Part of a small language model's weights: biases on query, key and value, a variant of Adam for these matrices.
Each number is 128 + 24 x the weight over its row's rms, rounded and kept within 0 to 255. Layers, rows and columns count from 0. Numbers have three digits each. The size before them is the row's rms in percent of the matrix's.

# layer 8 MLP up, 320x96, rms 0.111, rows 22-70, columns 0-95
102:097156169134073123114141155145166103150129137138138082126107130136101095140135134128108092122135092143137178120167125150137126165176091131114121132109100130100179108141135136140099142152110113116118157122085107102084166137097112134150120158122131173157116117110146150115097112178123150133
108:097105086105123150123124119180126104098123142122106163106123139141164120162112136122092108144143104136132089123094148135112152124144102138138150117079157142120118108110115127139120153152160146141097147165124088092087112152157133186153159155105137075074132117152128102135120166133147125155
095:132077134143116110138098134112156133112128115117148114164176130122118093168110113112130120118130127105114099112123142154120119156096150121126113137080137101161161153125105130098155098084090181133108123160111104134152158140120176120090131133086171103126082163154136095135148100124098150152
110:131107135168101116174139079157113167120146083136140159130139149110138151119135130133138148091145135100116111152136115115120139096119150182147093154150137105127157156123139086155141102108081131091114118096117106082083105113096154127147138113148133109143118147169101122090105137150115177137
106:127164097126099110104135126126129106105124134097162116073133139166140159120123150092133151076128145121127078114155167100131117112123145159157091156115071126134118162133179128142089164105116157114140096118114136142141086141089133141146108111084103115126125118117131158156138163111158121106
105:093143151171126107141086149209148138113096187126113102119106115128145108168110141135147113101155157139144147116130142149150133144152169111145154090144129131135161081097159099129106133100117126125171132146132088095126135108134087119135102113112109111113137117123145128111120098140137072134
093:184112099122138112129108129127116175097146128120134090147118129111119079130134138128166186087105130129146130096148191124153129108166118129183096125124121134132145153094142115156126190169144116116107134106124116122184151099142166119107142125114115121108139132134111145131098133109116166105
096:123117099136161074144120108143093174093100118140116129095160163132179116115140162182107082143107128111141131138138147150141140152134143129152101116146120170129141096101104115141092116123141130151119161117105094125136125120161127138110140117143085130122090123104161206109160102133122126109
101:136127129133097141112119095121129129132098110132121173144185126106109137072112150117130126146139123128127145121131135155135097125142126126186184106138121152118122169103072099122134127109162066102151108125157112116133109144119138177125093157168160154131098086102101106104118139144132140165
090:114129126155145101118165171101128136121113086153144133137123142123168109098113116135117136155113141111148114130118133096114155123108151132143089159130126173102123068170124169129144166130100169109117115108062081123164115165116125131133132135092100082147089160120128122094110145119130122099
090:190160166139110165140183147114140113165146156164135136095147142119113119149133078130120099136079135104167136119139138126115125083095127136116126114092157156096127108135145147171101159146134150140078135138118126143110129065125118141105136104139113153091134087118104137095114136132121118122
116:145165129109156114116086141163124124086099110091111102122069113147137129156173124113117106119117105109098112139160159134125157153161136110086118139129113151112149132152095133141140131160127111128121143122156158132112128120147162151130186140107076104118132108126120171162142104084178133166
099:125068149130147125075075141145101155149147159142133105130134145160127180149096096117101104146113124125155122102140127140116107141158160145092105132139142148136110117102144180091119136130162131119124171139126127144111119122128117126170162136133114145156117195086098153152147120115143101093
098:169147105149143137107114114100151132140129113123162114154113132136174125119063094164150140106110144149139140145119141116098107116141117121133099159115167165155100129142122142136139112153099126168158138130083175169129114120179123079107118116111140113104122096120120124171126108155130139062
096:143133126103131171118140128138152134146074099132118166143159189151105104106175136138094128101141130157120118110134120125137095135118123116142144145137146153093176108099107159095127162076103092161110119122160132097183128101126112135138141130141164096170103117152093104142157116137131131109
102:147102126165116152075126111100144112149138086144132081155114127109103120091144138107079164121117094135114104128088113125105135126122184153134161138159128157136131091148072093114123138112150133159146118152148149145143096136150133124141081126162109124135075092106101118109120139134165138130
097:124145124134136148148135099156128103109116145111082120126152174205156148071141173151141139128157106142160118123148129124115133144117161136129152123142171134167125136105182114131088121105153115126155135150084131094094148086097131120126109101108131142155142139124102135079105110105128147142
115:114153114118150151159124116159142082130126121127078137118118159158159173105128082137167115106148133122134108140134162143115115105134163149099165128100150105141120122131114103128160158126084064115103111112122125143119102139104124101127117119136138111124103136120112145220132148140134184127
094:147115148139142134123139136086117151145085112109107116135182142143107142165119169124102152124142119138123109130117116124118141137177149128123145112098112149105119092095163118142114144132136097157125079127103128168154144102137147205086138143163107105166091132115098111136107142099131135067
092:151135159128126127166132117135103167159126161131143118141103128170099115110168089144145135141123118102119122117175116138146122121118102189090074157132152138103159140087122121129149103110105157170070142145137106113148089132161136125159098116150155118099123136128107167126118136161161093130
101:170171077107120099138094158139149164095119122136162147129108140106124132127128120146121134135084154084122155186066115114123154146117163119135149130142119123152111080116139131117133098113084102118127156133153094122166091101135125095121130086137126114142144129101085111132151132163130103110
098:151093160140105121119114100107114166142162101172149161128109127139138159158181142133093157123100111112177110112120154132096124125132152160127159122128130130085111169169114147120095137083118109139084111139144141086110136082127104120120122148148187142114149131106118150108090124111126106110
104:142129109105180162167122098104121148135139124114143124110149138121091115095120167122135114107155125162088096122174142100167102165146183105123148130130134175102160119136124123128096144119120099135159127160100083138161099145152137129142084113084133098144136146118103125083153135134131093136
096:140145091142114084079132140142142114081116132088102121130106129099085128137104160141152121137106146101134139112096180157145121095157132130154136152083159084116171126109113120125139128150105163140112105149095142120116133103100144168109152118145119137205125135131107112146159150113145095134
097:115113097109137111148122131171102134125146135113140088164138140132127151117131099130172173093132115162125092133136125099146082185060115133119101160131159107120094124126114119118165121144153087127162127133138141136170119132155116086136197135133137098131117125126127078141113133122104150151
091:113148113148146138141126147156157107100118109119143115113096177158091121123119111146133123141129101139145158124143126150118131117082126126146145079094139157113130153127134102120140152171133073158177161105090165142132085155128110065140188138160128116131128152128153143114084139102141151129
099:136116106144118139126168139083136109116139143111144127115113135148047079073158139091143168137139141154123145115085202162128132114170123122143160111120140138145119159148119133134110170166164105122156132116122152126159128103135102122089113123106142156134157109148128119142146102109138144121
092:127090118128129153127107165189093130116124128135102177128159081095146100127141175104130109130056101105113123109099141130099152142142134122144134136113155134104129156087092089115144129168141121151131119142148154141105112163100136181160131141137104137117137125115122131161146159128123085107
095:140126128131100174170125094095101136067117091126125141154102146089133160140106128127123141126144112094142116158138159131115109137155142118123089153166158154092105125137106106114167130142086151123175145127158084133149132084116102124110125120124153127115178101158115085117110122106154165122
107:138148142086106113145101113164106098118118083133112123148145092189089146107128150125169153113125156154153090116072139116111106104118130151091122151154106137123101166131143089120188127118112125139093124120131131134150167146135107111135121117123139142151136140129072101155146129122107151076
096:106148149133167117117137146175083195135142151067110108139114148101121135109165119185159150132151109128126144154133163111136136099113089149128103131140129076164148138124122111120180112096123137118119153090142128125118072100127106142109124139131149134179104122131109140137121133140120122093
094:170114127120107124137163092115115154121129129109132118111102178157127097142098126087142133156082120104154104125188116138146168096097116129142130098127141149114128113134101136100115169109106119136173146088106148118164180114137158130096146119151133149093125159117121134168074143099132100140
101:124117128137118125113157126103146143134085112127149115114115147120111103123083111082152143115114133167069061103154130123129126152124163134101128141140110101121164130102096100082119177115090160118155127120150096158144106140149157153148171145123168150148110125176090154125153128119129140140
102:112135155125113140132129105119106107127132147054133116089143151151122138167173097106101122119159110172172187143143160106094117114105171135167155109125140115131148124109128117131090134124161122101110117133115086108131135130091152167118120148126155150113093123104105118107147148117125177092
105:147154126159123120131133095159123096140135107115082148126131079085138131139115111081128174119118103069104126124166133149113163120119141131176158127104145175139112134142138158158097128107166117114132125120111122167089070117150109161131142134138161123150135161123154143094174117120148123140
091:152126112124140117112121106104124076104115170129088151119119159090142124142128164157148066097150135143122135127133119180126130132206142085138109129120161154159155072125111142092115145139116154116157156129133094148145143099133113130114129130122119170134144113114176127147154144130151119098
107:104102155147138114148097091100120102112109165147156118096112192149138150120104097136163118128132118115153093144176131107118198096112158129153106152130155138114107126115118117123105139142091140135137090132124135099086167135163136175100104128146131146120127143155120161146115164137085118117
097:155174115108188078135149131115095121139110148150164111112145160124114151118131101108104131133137161121095165150127146155127163116126122109147138111119132126110132165132114058132107138120128108154137110121167137146130074143117116103095083130130140095159091139155121103071152122141108094139
089:116168100148156129119139178101153115093101085114082133145104134112153132085130128125153075108096152114135129134138144084145139145091140145157140158114162142122106150102115153148104169125116107154089105096161157119138131088175127107161111122127121150121153138137105163154157124095132107127
105:114139095103112167166127087127170163161122155097093127124128130140095124160128149108167156141144116068119162140123138111077142150147132157137144127132097128103105174141139124135069142117170153121128126163105108146154127127150109117161091133110134135102128130171146152115106109123102084138
093:136167143116102096142162159122141184166118104129140124143107147130118123160166102144154119111064148090093147135142143161166125162100147115095133142186115124115143133111132128119092142129110132117118121131125143153106145121092131133113146139132057119132140111122151094079112085088117134133
094:116161141142134144111166124141152107117083139092124106145145108138128089180138139117102149124101135113123087127140090131134122208153100145107110179144081136127135098106117104122183172136101110121096102082118119138083139145127117113128159128139134117143138107124121144143135156106140108085
104:125130118166124123085143179130131124113115104108201175137147098150144145140128157152097132130125094117121122176146183099146144133164146129113157157145111140097108163126139127164112135141098137121092146156142149145125138129093101143128124128134126165155123146146116081136098101083165118099
092:107175107138101083107160117151112103175123140114131090129166141132155131137116097132115122115141097132116146134132099153160115121154151131111146119165140118136120153129056141111117111104148153154153105069141106098116175116123113199111124133136134141178118152113108143169138148120111142127
108:084170120147174108114123154141182149145112092133067159139114148143103114069103112094143122110127116141105132117114119133134124132169161124120156139130148094141138133130144151145090120079123113172151113158161132097126108154095158102111126129113104116065136147124121133152108120117139137091
093:115131161089131106113109086103101117178109116080142097121142122147101103088188121120107129106133116147079091129145132125125107116122144136133106122111099108169142100093153093138113099105094113132122134091106114112095160112144115132117162129142181122136100133173129157163116154144161143137
107:106139114138133084102110131125137112136131098134164132098133143125175069132165165116131098126079147120135164107182109144097131150125080168144113149120153120090136113127140145117080128149148120110108139128124112161120148195116138158132138123108087127119141176129169138131149095121114104119
096:130112138119139113134137096175135069129082155110134153116155152141149141119146109163118141102141162190085138156126173113109112132135090169142110169122142147110110096106106124125127121084120154120100111093135155134164147106060125115120123128130159143115156161155129093128118119111148124143
100:178109129192107131117058163165129112156153139103126154138143139118096083087117127131143096112138156155130123112121126134151141116109115121113150130111102129135097151114114189151121097088164123129139087149154135108103145135132167130115137105108093126150119161135134137115144160152170154105
# layer 8 MLP down (transposed), 320x96, rms 0.136, rows 22-69, columns 0-95
109:159092121095126128111167140141089120161129120119158069115192116143096134170122142101110100100103179140115138115119089148136120109155125127167108114130147142156137143107140168144136135071105110116137126115104095151129174154134124143135121202124081145123128124132127129117131120108136120114
105:126140130127121117136121163114138183183140101124116107185122140141079119126141090133158164088161111155117152146110116154126133154170130107107147124142105087134165148137147135170136142149094087120134124119117100157112128141118116102114124134157108081133109132113064104123136069106133133131
098:117154145100150130138110107112142153135100094117128131143106126145161154079160132124097153101132110124084123136089119126151139102083115105103156157147123112098152164127117126121167146190128063144151121128130150113104132110155106143133138162151091131159188124107144124112124095125179124143
110:125131112127151143125146127117098123128112111112121060167132135140106109148120140147102127115110131178140090097134125140102116163095138117137142094062115145136111149136178131148165142173160124121148099140138134142141135149127160165130140187149117116069144095109124133116138069132105109150
106:192125147139113102129124117176109138134124144102147132106153113126106171156116121102092120162151112088132154115162111124102148137147140163109123100120178079115136161125129117118150158092142133128138121116110106102116116107089145133164141137130139158118109123080160090150150103137064155159
106:160134083173105155168142112074159114134162081149132104163144126112112097135135144129160140137092122111102107092129119130107150157102126156092129126120149099090108082107154126125189157152119167127129135130118142117097120172113159124122128116152125095146112098120123108140150176106126138141
092:161157119125121120130052102120118124136156125101156164120120162120112142081165128095085108141108143107119131117148123128132130177111135162150177132097134157105137126131121150183138115091135173146126105106128120122084105088130135157155162148102155143098113147135127117116118134139158083144
096:121095129097139162121152203187165124110099107128149106108114138123108145142104106102081116126129109112150131128127141132117142133102139131136082142108131129145146116183127159144126139157136107081155099113100173125102123128119139128139136103149067112139146154093140150162164090118111106109
102:108145131146101096120129112137113122130113112098111139182110157125127157104108174120112136095135094158126122111132165157168123168102159108137147130131133117139180124116097138111110141144144143107176100134136121129112093115134140125145129182119129099103138176151149106138111038098119159128
100:138098088163148142155130138091131162128103144134125125129134117105148126108106122162148143109158134133239117119116091111117100108144126128138133143111136114108117150145129107121108103149138176116137112102171116101112132140132120123126151137173145063138114090172095136125119175138132122115
093:129127085095151121121144127128137110130137104129125110144133116132131151127087147130137152110119115134090168115135132118147144166094101126161112170129163143145161126127175079072210095153096112164109153120146132159153097125162136105138141167124107128114144124130129112133102083114160101105
113:150084080125097087166137128149150117150157119170114137132155169171148134096120161099104133125144078128096131111126166133130095135134121122127148101144099118106153099132145111145124120143148119140147135142155132157146110134131123113126114128110130092147077167097128146107095043146118132155
094:150201127137116129193156092121143099092145142137124143142120111115115099120148143153168171125147115135095110122111107121140115144115110092136163136110097077129137180137092095137153121119130128097084127134132140137158143119147144121098097143135127122097115087170162109114144089161125143138
100:122133116130140136134109115141098119135130096156127157110144141122130157158130131142129132080125105149219110125114105143124147106129100152142157160116110120098076155134128126112148106129107058148134124151111113113104154150127135149165135126108207086163100125102142119145110102098145130131
099:117116116128149107135105120094112093117122101147099132195131129119148118171144107084112150122179155103096102132151162143137123161167133136137114118167159116115102101109111149130102116146120154093118145143127122166123102082163129136129137124184119145119097115172135083109165094126158137145
100:101132135139106113139119135137119155136065125113113138185127106096168133105097071150141132170139078138179113118136113132087136115134133135115185124166151110134144142144128155117137131136134140112162080154130126118158109113126135142145079143091098078116133138144157129130121165130092147144
094:141155145069119143133149160121110159144163194132104115111111155138146096116133100125085139145101115135115139123128115124161158122098114143120172139139173129141097148139125097154132091116117105138140112128145103114137111149123116137139074108141130054123118131117105150123091093189122160136
107:144149142121122148159135155154134172057126094097133162155114119106142173097145106163130117110132115146082095133132137145123121131102142091126098092099125138141143150137173144153133139132139205145132138098120149128107108109132089153138116107105082127156120152123082150115137095137116115123
094:157164134099152129129105139120135114122139160142097076086167127143139126128105136102103106105139147108153128135099136137107122067171138180138120082109133119154166116108157142068128140133124146126150139129103127154126163124125138129108124148169076145166173122122125096142140091114151144091
097:117126128134169161103119153132117106106106113145153176076127135121141111140118095141098153147149162117131111127112132124147133108089112124123107173112106101130152153132132116122162139118174200138140100161105128123103155075111120140116088102102082175121169143113157135094104126153117135122
097:075096177115154145147117092123133120125134136103118119153145080154139110107077118117102101097129132165139150114142137137131104111157146134171113137100115156125114158120095154109138164143135115161103158121106172116100151142155151111143119148106161100096121135178140150128063115124113140158
095:141146098135118100136125154136154125132134160142100144126097119095125115147139133132101157106125151161140110127154138158138141127134116112152125089109156150135102086117153103139171119127141094140096095073146097164125151117133082122130144167159142199064117090123128142108153146087114141099
107:140096101108138128128136117146116125153128113127138124136130166094136135137116084153141145062154127119154120081108124121123119188162136155130133169124107111139173149110113145125121129166106144139142137137137156174075120105123166126115128095116105083124108093129103137104117104103194152166
093:135092159146164194129138130110109132142129126124116145091131125126146133142121109110087091158104122130090116164121138113153172090129108099096122150141150158139127120120100128124108132112134117133206110122134111101124123113106152094129131130099147130109101148164149151081129202106131153158
095:146136129067093133191107113130129139133119151141125162090108128127151124106129124124124103165107083156104119153122135076130132152064119132133143134106118113169069146142165146126128128138105137165129137107100151140084122101147098115127160123158112157120130124123142185128115169129156107133
089:143082157103125156146103101139147124136130131140141125032136147148172148128087165144138143119097151125183111149116119143122109144134136121156100155116105104153124104135160097119137129147150107143087120130100156148109108101152138129118143118082181118098130129148120136111127129109162092160
095:150137142145128128113106152127112170139129136148128131092139127108152143195099101154139118119114144102183099130155090117146117164162153163119114127137128122104142103109108128115158130117118157132082109131153133157125119140132174122142115132159122050136113135122095119102099186086123107090
094:103137124128128065129136102141124135148124115154106142145089135183115096164155141135126130104172162156061120141124100146174113144119146118110116117116170111145178133173129120126110137146123149110129112152067141084145157109116131127113128084166147117117123090112120109148108141105132139148
096:143167135115176130096125120150125145139111108087158159179139099096119132148111182157159153075118105118117125118136132128131095149109123158120143128151117150163155088131150157105113167121112091100143096155150119097120108141118132108145112097120060163136112146103110119144150111122105145098
099:169118153086148121122106149092136094097102130164087156122117130117107132158117143165101119184125204125159101133116117130126103148103128138124125138157118122113146123159110121140154162087141148126119154051127111167109139115104122120141141106140130173129142146129121095169111109111140131111
092:154134112147116152145130104136120084143154126120124134150122117113155128143118139110138150180122120098109142063075138145101104131156083130131167095142111137073134101153087164121111149133131096151147162140114152133179143138131111084133132199118114103112132105138139107137151127151093120132
094:102064152070129128128142156125095115120128125121135139120122100096124151124127136162115098088146125130116139127126147110181138145185103140130155127161115131115191078084126121134122172132163114129155159106122109136138142165118153170135129109141084101141142138122113128109094137085107112143
101:094097128132146113110155158105123130097114129171140116123119134142082151120133119121160138105141098111152103156137106178160084170152129134135091107114114160122111088169129110179159178118089137134123115136158132094109165087105139132152134102102108159151106109145175117122149153113124131124
102:138118109126127084141138163152132127116125151163140194148129157159136109051124133139106114114106138145119094110134078136168131132157105125103114145122116106113154135156145132147111125137117089117119139085104108158142077125115125086145130129183096133144136117099154128181134132108157098147
105:110115143139128163137158102094118097116098125110147159084142166140085089126119112161132151143149089125144119139110123121114091127140119109137139140143113131116136108131155098125098181135143085168140167179130120147145137145121095124095148089134117158125064117136157151125150138151151067108
091:149166154149089133124111129143154147149100092135145116114140122139135089120144140122149111157132119165030106111147175096105134152154136112170118117115089116128143098106126154122121133151161124173104129098089149121134123139092088137123123105165120112145148144120147084118151124142097151139
103:126133127164131172135124129119151137080108114120153112200084132115124129130113145140132125148141093112092097114150110105139115129133106127106099119131133138146103124148143126116193117136151147140175108157098125107108111118083141144159156150145065098088142145139120127132142067110153166137
101:161188105114124129119118144074144114119133138168151096088137111132129105137122109157114161142132110138171086109130146112150140109128081156107127113104125116139114123132160160103132107163184109149121131133116129072105100093134102152164116112134128138132138101097178166157135154168107125133
094:133117138119177174086134173169115137113119149111139125111130158145133160185135142138143074137122087122125108105139135122129145095121108140132155140111153139124143151117136098118121162116141107111136097156123132085096123081130109084129123135133168145135165173085125119180088137091120141106
096:130086090148118173151139125092120157125115156137086127159106129150109136123125170151118138134180152158141142084141144168155133106098094135132156157105122120140099145114103140167140118127113127114115107089130153167101098143177100124117130123163148130095137091136092135094105082148123100110
101:140140139120097157113160153131115122101129140133134142089151112143133144151159097127142126131127151094049129170140094135138141169089112129097080149106105148120110142133116146172148132116114131157135118110156110122168126095121151119144097130173193161158117103089122105117101098118142114108
098:112079152130126156153133165138117204112090121123127121171130116094136158113113082135167116119105091158124161160139160112101137134098107153136118117083151112126084119132107125134099141150131125132125116160131158104122117101150128097153103129128152057170147137157126137139113155126104137128
100:081146090150139098118139121138165121128107184135135163119137131140082179086175125166096114187112095133144127142142126127117109115117158140116119130126116144118083143126137126098109174139112130121132085126105143142151116103109137155126109112147136160139096091152145138146153174137096112083
092:173133104102140099098153105103121119108133101151129081144121124140135139125138153110120105112155106127164148117116139140137137107105149079106156086109091143175093121152108116109142116143100154107130143095120139161141127136164102092131114179157203124124141160130104179134105144142099142138
104:132125115110124121125154149109102158067106130162128149158145093153158152117134137153167113116155116108134119132101099106136134136086109147160180133096096174145110120124118108096171132124097120097111150112126159104141127143117095144102142124106137127149144131105144177157117045145116118125
101:127113128114128158084095148146130081131145123128123151152139115099130134168161156113133121162109111128179092146125120147115112088156132110109105159100137142157085148184162128143119136122152144119175123150110089117162103105133175100124129103111154155081102137121135125100113089101095150133
107:132097132146172129124109090086173145110148175152112110102086117118087144142152168122158101107094134150191137154151161134094113131159125116112132130146122121100107148112136143170136117124097159169135090138111133143123097106150131131120150169101125128099113137109097133132084165137110104119
097:143140133139102156102176133159125133119129127080154092108137096156112121159104171141112099113136130131112157134166123140131133146112105132085131142078182108105175118086136157121115132106100116116120142075151148140105076112143143084133167108125140159133142170108129148155124153119098123121
# layer 8 MLP gate, 320x96, rms 0.12, rows 23-70, columns 0-95
101:096133076153106109146155150146116147151119087152124125173119149107119128106125107110183134114150143134090111127146139127161148140121156101124155133132101102165135158131125136144160123133106084111140076107136136181150139122122152125126168127192131131160117128112088129105118069082138126129
098:120127162100151167141125123099136155096145089117090139089109133158159158138142180114106144103162099126126094154112112137142153141109127105100163108062132107148153122106145138136135141147133088150119092160112115083128155145148136116136171153145089131124152144119098137077111125104129113161
109:162145082118137185113121175128145113111167129133125112123135152117168096135072139118120132137138072120134120154159125104153108125107130112163106118099151137142146074089170109094151122134140125108159110109118158168107168138146117124081127147163131117125158109107125165146119133140108108098
102:086145114122128137110170138114185113101150131109100118125123134166144083105089107121177129087161131161117094150098134133123105158143138088139092156115092119192148119113090114130105148143092128126142144134123176125129130151172118138117110139108119111130174120128079129106119134130146124099
106:117116123090093112091097160128133170107099131148112134123126129127146121137140145101122121084168115137098195156119113097108148124127084189160159145144100107138135131113151131099097109157154092169110132107127141080126145125131110134110132099170142120094117184113135131150128139150096117117
098:099143141158129058156110135103118132109135135145141142119148121142133122131080115112124136121149170093118117168052095118134125121140107120107167137103130148156133156126147097154118138095108164155130105103142142131116140183130121107135096136170108151124181115143139149135123135075112090105
091:133119108155116111161149114116122129122137105161134154126133110129168100109169123075145142105111150095097170133125091087145123119126136078097123109130119132134147138105099155091129122160142147144084117131129139160156088086183119131120116111145164142067128131119098106137152112069103122131
096:081158083118124118127107163127124149131159128072112128140099121125141165145120134124105145090111099139105107123120119139118109131111143146152112142161153152120098060143136127154083137127125151170126112144170171115151136095128125081142145134130103061142179117113137125117105118131157091123
092:135142136093179112107140165126122161150127073160156117123117127116121134109120135144101117139136129148137150148143126121114129121151118134154097124090137136144145102160142143163127120184101128111107099141131065131183135149103080121124119168145140133122067124096099150137058111151114122125
096:115146121085086116116132134146171112096103137130142122157123120130134122107112118106151120166133135154127143151120104112129116140153179125109129143164143111084158128107132175106053102153130152111127116108121098132123125141116074145105111131124116123126110216110149141111117122100160150174
107:098141095107147146146137096160135126132141091174089128138165123157112088112075163113156128137125117150101102088122119133127121101092131150158184158086111121163120105131144137125121124132184116138123136126135141165078134133129156132102156156133136106074117117121093157096138120124153105137
087:122145121095152115136174091154152073128120127107114152076094149144103152118114169104168129110156124110108135133123185104105136115130132125117125118078114141128112097074152104115156133128155145127187109135128122101144137094113141116109116116123134156128185113150167124118136136108169128095
095:112163157128128099094145117100086137161129121129121115121127150096168136108119100106126178094111118096145181133138098151149163116167082135148142159116102155110123102141108172143168120169090110182149163116093112119113156114131124143125130111151159137131140107139145132150154130113096140092
088:106137091130125045131116114153142164110133134097139112155170144110144162129105139082124156099186115148115117152110138139126150112150128131140100112119166160130126138152131112115155095125127129146069086161077170144145141092129110108164118141125130131102124155115123128133136133155125093161
097:141190114134150165116111128133110130169136119105095149112153089121139148154132153153123155115179110140124116128095135101082135147161119119115180085154141097136180122092122127128136115127108136124124124118147124152138118149126186139151126114122137115104104152142144144083136122137105054088
090:091154108152127092169126147104162116095125132153096136134123138143139111115108129144161118120172118172137114130124108172140107134164105083077103167109159102110116132127118167149118117132101130114172172129101174138111112143084101148117112118134119159151185137102152098142147112132140126103
106:121126127181116094078116152104111139107181100139136165133122106083150117157105140162124115121142123160083151138139097161118101192100125078129132124134136166129143115136160131163106164128122119110114143100101152137124120105132134148093150108124083113114112138098106156106151129084118157131
099:134099107172117127071164127090129138142164091158139108148122110103130109145144135162142145124137170156179122153140089131151149140110136123100139109119158130126137141114097134179083146128136125130132135106089132121155123087121145117074098114107101148070135095133112153109163095117107106136
099:136126096163099086088141135104150152097161108144121131125102130120158123133144146143106149136136126092067129176177106129132125142117148143119139153136139134135168169104125134170132172114147113125109141151182113125126145163127129120119180144104095084128184132090155140133127119148157120107
108:116130130141162157084160112135141113103129083141104125116119097131143130136100098144108104143109135162091124173081135113147161135157128122155145149154119141126109088142135166161134116130084123131084143195110144122097147156159106134108147155147160123088166109153128140135165111102140110092
097:096092156138103121109122138138099132130146141125165096155143128073092092161107129126169122125128109156141176117119127125120132118075094103116117117141133097168131142100095168124136142120105139153121150141131143108116154127131098118103120159155150136119201066098128126158160134145169127137
109:147152131151097101087094128099126134138128078169104108193097121094140108100143131111143161124142119122112152150153143123142130125126121183151116118135136142158142127151121137132173162133137099118102084130109157088158148158128127152161094170134117121097126147061115135108115106117128121097
090:117121179088105092102124110133132107112125102102186136133137139171129105091130175091190133120124125144097109094172157155117097122169115141125123121094098102133159106134122144108154140117146133130138097138135107124114130137130177115054123091123139127141117132121087143149125120117150104139
096:149144121138150099174178120134150153121120098153082154145151151136163083127122122117181115116158076156147113144131135086154122124104116133141167147081104123151098115126167125105122133104128140151155155086112136127125121099140122067124138135171122163144137098113118176106127119112133125117
079:148101133155160146142114128132146137086099094126132157128123174104121125131107074147103132116138071116124153142145151136116116156111134132138132120104099133130133141140148115083082120163118152185143133165111090122140089115163125094134151122165143101135133095165130130098131183070147132126
092:128123101089152060129141102140138112113104100113128145129108151149127155077128146110150119112182087139102123139103144123128126108109095139128140155112115130138103142136108104164149154116136125099114155136133179098095106095147079144151140128075096111129149126111159175168153140168122143132
101:131093110103147123145138114120129152080134130140116147136133123112081142141140127138153150113155084091174120167138169091118119149175123207112159129086108152144148096140162141137136115131107140129114135167139123100114123122076130099128123147090130077137099113120134141126116140155096126166
097:164145125152184107116089118198124167124147134141113145129156163133159121155097125136131118114113127095130114155115134127076122159146117138132151130142135113122104090140130167160110143098100143153156108140128145098107151160169103103129157119121089110126094116074162145154125119111121117078
095:130109102120097109139102117119157119110153118164139140152107115123099107104141085120133188101115150111129136172152111132167130134172096141133162073095106165127098150168099122106101131113126161112117155121138148153138136146098106122119126137107088105161176143165114156120112080153114131111
093:103120105168168166150118088141125108142115147143121143140172108101135110140143117095144126126122113134142136133117098090087174113105063145132141137153113126093109175151161162174148137098177116128123161102088173128142150131143118155144139115158136131103156105119148159132146139118143096111
099:079133143101135089126131091108153120169165146193136119150160120088179108119139147124112136155152136090170132103106103120132097134122088135106127137135116136142135115102153101118114061135171119125135096122136125166071111148099148121126124129133130104128136140159154162127150141120142120091
100:117114085163149121129095163110122116136142118151115145177169110123122115143111161156140134111117172157112143124125135111108106099141096111120123198154122058133155095134134078109120105136115142105095140142126121147135129140138150156086137117152153141141140076095165126105095118125135085140
098:128116148116124171089131104138126127109151139163112129126171103112140088106073137135162125176088120115129113123086090156134121108177120126099090135164140126085158092110147128119157105132133152102152125117114139109108112120124126080127091129140123143147168121166158112103177109136162107143
104:109110157127122122109136126088080137120135126133142108151133129091128133128091195065128122122108113123114097151097139142153111126150122132105137118107112171143149123145159134102145098088103113161167105122165174088107175117129153162147148111179126115133167106139119109158118149132119116096
089:054142138129101110095156152143149127103168101141124137150124096138117133148164069104103164103105165121118137103110122127110093119150103110091165169141119088141144131142120106135097140147119126139121126175126113105076155139149174148128122142087109129156132121139108143150097150131100110136
115:150079155127118130095147150145126117101139095144147111149152113130132117095132137142124132128120087129112146081121139211145124131106091091094115137141144156111146155123148163157116104125148129104080125133093139122150141158144115152107125151105099102116174146108115167129110059099113123144
097:165137160115149118129153154113130184107079129141102109153076114117123082134140156122097150081153109128119111126098155151151111189159116166090132096157184160120144108091120093134158130127140132152108113134108134109150136130134159117127150116119127102125130146142087142108101130140098133101
100:110120117140091155107145107094095126126107115155078169181163076154109102148122145102188115156159113097163107113112109126145154137103140183128116147102108173178132111138135094135105131125129147132154125133108162128132116109138155143119119116118096124128113083138150138154112136118137097101
095:122094114174131133128112107121140146105129106115151115146165158128129133134100094140153097130101195181132156170144113182177128139130124138119127106111134113145144162136087104124134121068095167142133160102086139087101138142127134160117119103135159126133156131158133143132111110119158131093
101:149165122160140150145145093128097149152130113153109106116147117107182121130089128137130101096167112082129114124119116152085164133138135132091123113106178080140143117128135101124130074137084108131130101169137139167140148107149128109104156147196145139116128119096105127134121113089137125099
096:093147187160082119109166124137148137135118113125104178144163138137097100124142121105125140120179135124106108125156119127121099123134102105129154141170108148123141109126120133137157100134106124134133098147127133140166179135158107097114102120123137160136141100158085115066074104105156098144
114:126102175148147131117130130102158143124134120137136132156124124074172121130082133106141103100137121150106119148173104146158111158093095117091129179130108090150161158108105144119138135139134104136104140105152158121107144118096097156086115149143091102071144144108095113134093095110127124155
095:137106127107099107119153126140118182163167110131128130149136148130119060136107108081128111136162115107148136145144115067094147098126114121172125155152126153147108114118141129169151163131132110157109159148123149094124092141155122146122088114146110107075126172159099146103125103131136142103
103:107116149153163130117188114104107134096166134173135131121134121128130121131165127108171109126087101148154170086146098134119142136143090118156168141075124185135115115120136149130133124111114158114092116133130163126105113145149065122118128133143128057156154113122132140135107138139105126110
102:106122140138110108119157124098164143115164122153104114152111150182126108128118115145174090102126157127109137098125125134125171149107179100113084147111118143134130077148094132133113099114130121160113110171117147118114121136144101167131155136149098138119147171117136177189122082105142142139
100:135121097155140097145141116165102121054103057163107159137111144105109132168166147124128104090138120164123159117109097120124139146158129111157140133119105157126135159122119124114092100130113152125126110095139117144103184125107175148106164122111102082135130126143130114111152139139144165126
100:108126113132103092145112133103156114117163109115096163151151118149104159133128092094165183127154107128133116142104141132131141119114123101131102112089085142154112111150116079166150129146144112139114127131153116128170136121155146113093138123171086116124141125164167109132053156096156151135
104:095075092179128129125112096123140111155128143192110117124111150102142157117151138161144122118177136122114137158078107134165135151142150120091159172111126127106154134128108157118101151122139134126135095154139105100148167093144107071115130146158124116133144159103146119114104106101133118166